Weights of a small GPT-style language model, trained from scratch on English Wikipedia.
Architecture: LayerNorm before each block, biases on query, key and value, tied embeddings, attention and MLP in parallel.
Each number is 128 + 24 x the weight over its row's rms, rounded and kept within 0 to 255. Layers, rows and columns count from 0. Numbers have three digits each. The size before them is the row's rms in percent of the matrix's.

# layer 9 MLP down (transposed), 320x96, rms 0.139, rows 306-319, columns 0-95
098:095158144143139113106083132131134100144111164105158088104163113131103106082142104143133125089121107161180134127096121107126113164118140125121133113160135129109135136145105171150121117152122097129172142109166106157134100149137118143105102157137105173122123132141173134160132092118092182089
101:081160102087147132130166123095088132143093122145100122148142118156173135148122114129107152093097119127167121136115101106123111138152145151112151149120120154162080136155126133131092109098112160138165124076136111129150124105144197127121135112149109118093146195139112144127147108142149123110
095:128127112111123156159118152084134131124154109101136153105132105142120158150125120165122095124171102103100113128218098139159154131108126133160133143137116138141148143117137076164123109116086081116127133151110111111133124088113186139141156126152103114162122129089113137160082109143123130116
102:132059095124169112096107110164107097123117165107136171121108152130148122125100146134136133140127124170152114086165099132177147134130112121153100105108144154151141126152118126155110120177135151119097120112112095142106114149129110158150085145141083178121146122117138145099128110180114121111
099:138134153143149094082149135113091133115135113113111127080131176079166140078115145140156133091124144130123115126127133122155123116096138145165117167145110146112145083147133124136136185139104103146150115138119110131134118151113118135131124148136111098150125130109136157118129227097084111121
109:115100120131112127111139138105164120082119133125135109140159093089116115134141153084126165142112186175187131149105142126125172138165119095126160129156133124129084094144110132126138172123098101123124167124131107158123160111098101158100108137158105089089108146115160145104122118136126149137
110:122102155131122115164120133140112123111114108155111145076159133166116140118144130144131145138172132089120063137149140126112110121152090092150113088136121162158148093123167105157115136166113147114150112128102107115122146112174129113119123210108110186098116115120152138112104116134117119111
103:130133091168122121105121103137136182126051128130139127142129122143103134111108131161162135112153099153176128137105158139106132113124139139103121145153159120137107098126143108103108160139136144121125108121115130132126150182077104061149151151153181080123098145141119133103127136132090160125
098:104119123093096116113101148113125113115147055136144089119104136182111094120117147119128124080130103136098131120163138105120126128136177129114144143139155146129206118104110127092157122168128123146140154125128162132124115165148142148102154167111121153135128121138125103139170090121177111139
097:125122118147155123100100144103153129148086111127146106180154113137149164106153146136116139136106130112138074127129122090176150112120075106163126149095146119112132110125155086151121108125168128126153082129159124120109119155143135158158116166125078126103135131146129137163130084088157170144
111:115134108130105128122133140135131134088162119135159090101143114121121149135124132070110187119094110122163093147126145124130140158145138092105162168159132128135106144098138140144129108076115105133140126170160145119128120110107094140126188163113091083180119144134112145081124143093140115145
103:138119168137125133138176139109136109169111092115109064099138138116103147149116126126128092141124144104103130157130133168142146137163129144135109129106131108119128087094109138158166100135135145100144154172141095136176121107156115108135128089115091159085147107168168098130099170137135094124
100:102149146066173141151121058150151130097111105132080137132103117118112124147146117107119094147141147116177128129087149093155130120119161115124086095126118166171170134114139159139113124137127149127121117136100099129139132124161137136126149171077149101132115108156145107114143132127127178115
110:122153113159172139120105139155134154106154131102131139161146122141144136118172138131138164113135151079097090137133126159107131165132132136112079128112147135112139123121131103126147136118121163102140102157087137114103085134131131124116140158098063085151111160073135075167144136148161115157
# layer 9 MLP gate, 320x96, rms 0.122, rows 307-319, columns 0-95
101:130124121139141123149085095116138113096142131158136134137090141096109118127090119098111111136138052130102105178125118131122095131149151124086103154166145083147173136123139126119121146140134136108054124144142140170150154154129132168131118172151100122104139100129140136135091137138156166124
097:136127113143114145132168095102096087134116120112113121119130111153111107126142169108190143098116190130132126147091125121084124134135104129131091147102166116121115097090116125168144159141137125150128121112157115132119141185128085128114116084139100108121149116133148067092169118114137095122
101:115148155147126124135117144162112116073133107160168127168140101119144126122101085122106145135166160130139104157105063124131123127153156193131118139126139180196135108112116136112136144133129116116090155148101134100144119119113139155112128114092097120111114162104096115140137122091146089130
093:135144153146124137146106155153124142153126101104162102115132168148152144128105110116170153127108113126135100181146169134101173142143121154078166118112130148123108121114132136123107130115137167118074099158150131146123147111076092100154119148144129130132138080087123126088091133098096165150
113:123161096152146143159185155109103113084149102140112164137150129140133122119160136131176198099145164107095123147114134092132136160112112108092136134075116128137105083116162099141118155156145148132112126116142158130112113162161129113146145126146086118103123156126124123091127114107140118166
119:128135070147114128134127117151114148105143104124141146142119126123126096158101090137125144083082118146133197121137123168133115123120141166092146161152135098135129138089071118100143116119114141131106148134146167159132118146096149173097164103104122087163173120121120101162153116129115128109
097:101129109129087112082145167180131191191110114141138142119140106142128127114127126098134151144137150075096119099129122123137146129123128134165163127139113104126152140160093163111127105148130127170110133140116129092105128148090126131136159149158107150144125162067151165162145136138117101145
095:088117106143051143148127110130133124095127115146145104139097186107115081162084165133115153113118143132140129154114127132140115087134143118129126116114127125127096119103125149156131134160120138089178152132151178123117106107088129163105159125169118123120172085128124134149128107101175123119
095:117120103179120139148107083103103103113137124109139137124153129125151158111122120135185119110097144145123138145117164111126112124148111127148096155113108121152160110096140120159137117104139145152096111143190142123116126102149126201131154156117131119130163139088150091115120068083137152166
110:101113099137122110126096124147118141115129132156111113141129099121125121071136162097125150147117102090111121102161072159128176152108135133169187133089098116113186123127133149151161152145125114152139118113156156140115129123128158133107121188123090092126161170113151125165123121120149124130
117:136118174142139118122136130149125091099152082141100121124111132133119077160132182092123116140145115166126133148169119104076150120136116072119142163140147139128143123114129124177136132187134128130091112151107107171128159140149100141102132126111072118133159089094125153124163118127134116138
101:143115151100109135128127084151102148086144107179087121126168077102084124121134097114139113103116129140130130086100145119125112123130086153110155165113151148152126143112105122152172131139149155148104109219162120116138143129131131129125109103153158129154111121116170133124100118127120097132
104:122171143137142133102131141132117140116146156157134130129091144154116089172107138097156135148196118161131161169090122182115130125144148127107192147136107124087140122128102135119146131136088092132121139162130128130129137151101138118146120118153083146088129104119125150113074093094123143095
# layer 9 MLP up, 320x96, rms 0.114, rows 307-319, columns 0-95
102:172113117139119126141121108105102106128129143136130140106087149120123119079165140119131090141113129093123155179080136116113090161101114129158128131162129135087100122128157138119135111118129203092113150120111116169111148112111131115173116130149146140119149119119117162064116123161157149087
096:117146083131095109147098124124166168133079118066137117114168119155108134110136132118137135111131149109108138079117171093145123148151109146128103093158157128105113118119138122102114137143134120111120132119159132088161163103128100137153115118066127113113098148088119148130157149106112171178
108:176145129125112076131122132134121088074141135147109118102108158131143095131124142184193151117123154148166123133156112144113157142078089125089151148155124134146110127137123156170163107122126159145164166110137152141101093102136149111140158104114122105148141135114150121155119129116094142105
099:131137124121131116169124135136115157124100166115158139100088092172166101090136158127128133107141113097110121100149116105130105154156129129116143112079163102118146107149137106152105106143118144127154137182109141125132168068148152120138146094137138091124127131104104149120104153178166117183
101:101104188133146134101136135124129082121180137168137103098126149109173168129100141144150068124107156113141152146125125188140107126129141113133173125111149106131125123106135150154160093140139137135120164090128152101073129142114101124140131166160122125120126092120118138162118099093149127127
112:165058116156080110116120130112119100102156161164147099143142095123162114134141120112139122108114116115175152158160072151138169095138122147154099143145169104124120144140145101129158136127160141152142088102142126107108133112115143139107110116166146076113139113104111111118112139169106125120
103:163095145146151182146165112178141114148152084171127114142118116105102125143113141112142086167123167158152124160121107146143122072143132102137115111139122171106132139126145153135117141124151102096097117099098099129164174084096111123131108120138115129133143097110123162143136122136088156151
095:169077119136177147130145129108139116168160133145148197111127153106117108095121120131126118173113093134140129142150120075105171130110126103123140097160142179101138160132116138141084088157098136120138150123107122125164136162134120120102135141144129110119123149131141137166118134152103189137
097:133115145126133120118115128144134164143142117152090133092146166132106129103126118136119121124161095109141119093123097112148122131117084109143175143129123127110095132158115073178091163080147118114165085108137082140116090131128172105135120137147139147106063121153117130153143120164092105102
102:060151124130120148181129139160133131135141105133146152149130123178124080143139108162130118128150142158097135146099166141101134133157172084085119098142094107084147112114105154099126130125141137106075149151146153131107137148092116165136160102120127124119159124123083139096110109123119109117
107:111117123151147093110140125135113141102178091139129118152125162128132108113131168097114128125141141174166107160132077120094136118168117129134158167147168139116157147119101125132106151140132134095103133112095107141143155133153159102137140148143120087139126095089094162115165110143070137076
102:175127102141106110147121138132125158165125151123139097137123145113106121074135127162105165120120095137142103143138173163079166143074138137146177123141135136115142157115101118124145150104148107129160133113134148162154128125125047152132134113138140127178101086112134112135129129103115089111
113:140118092154128164114119178158103139092130142104131132144124084136165098150153146118023116101108152111134087139115117115122118127108139098133115125120140115150145141131141131178154090147119114114178180133147113109128126132111137181125123130102106150109111119120122111115125102152137131164